Each number is 128 + 32 x the weight over its row's rms, rounded and kept within 0 to 255. Layers, rows and columns count from 0. Numbers have three digits each. The size before them is the row's rms in percent of the matrix's.

# up: layer 8 MLP up, 640x160, rms 0.135, rows 632-639, columns 40-79
# down: layer 8 MLP down (transposed), 640x160, rms 0.129, rows 632-639, columns 40-79
# gate: layer 8 MLP gate, 640x160, rms 0.138, rows 633-639, columns 40-79
up632 094:090134152144102156185110085114144140129096142141162049137131136096080187194134170118160113176148124116115163110091141163
down632 104:086150149115142105155118183109043170133090127177137069112110141123126166177129238152144116169117116054116140127115115127
gate633 108:177154160108124157103096093149078207109114155120112123172184115071190111118154103160168147144120074115137122164169179157
up633 102:090085144131160124151132067151087119126128138118085164131109152166113126115065163102138116124107136089181158213161101185
down633 100:135105168235131053165124134134093147107123096120079141147135129113164158111063064109111157092206090079087120115116133101
gate634 093:192113091154140101163108122168156173088120136122087153118171133093146189130113132169087120156127148148160075162157055164
up634 088:103156125154130108115144115061153148134117159087137090111189145069116140110168113228052116104115106168091155139124077141
down634 097:138114119161134155167088142110135122139116133087116134157189068146123037069130013121135081097096121189112185169090170113
gate635 093:134115118114093193122196158149129183112171091067156195134150132133143109116127136127084100189151121152159148082106141108
up635 090:129149179167123149172169152125135115098144101066131119064162155161134132169185094109137127132049080132157157073108074125
down635 088:121100080175094107113117160114158113045141105216102120152121161145090108095156129147176156097097128119134111043186091152
gate636 104:164090088141123121080129073141208158139079114112169073095129147170183109142134088168137127148115127103129094130158114147
up636 105:094173197155134120144168144053112120134136087144148147138153170102126175114160097137131246054101115105141141147109191120
down636 102:172163135141138143119113095101094157132114161118077135092162116092156122185114083173204146116122085163102154182119182124
gate637 107:136079124139138156157132104146169129058162099235151144092125113098130155146141145136124092127150118169147146173138148152
up637 103:145148084101108065144086106116169019150135133150101123105179109131120109141183097085191141106102118078112068117162072120
down637 096:167049099194138148087090137098162166114120174086066095140166075085088092171162070110103128162092142166102153117111181108
gate638 097:120189108118096115130104101153159154116131150109104198116135175158090138119122059116116203094112133165135095078154073193
up638 097:186142177099109125113098136199115154101127167119111149151117177168160079146132091067148082105121140104135126134133110153
down638 108:155126107099187137142076105146125151097031108181099138117170114135140106180131164115162136130117148118151163119102199175
gate639 103:125124149054067139148151158086091072119092118070058150099156144177164154168160148153158053188082156106112179120152109140
up639 102:095109135095106113109081087151138103100164111065143082124150143123093164088134125171159175142107131159147117110149086147
down639 107:096106143145075075135163117081125081159174086147154124090197118078160099135164145039178175163079111114158158145093170132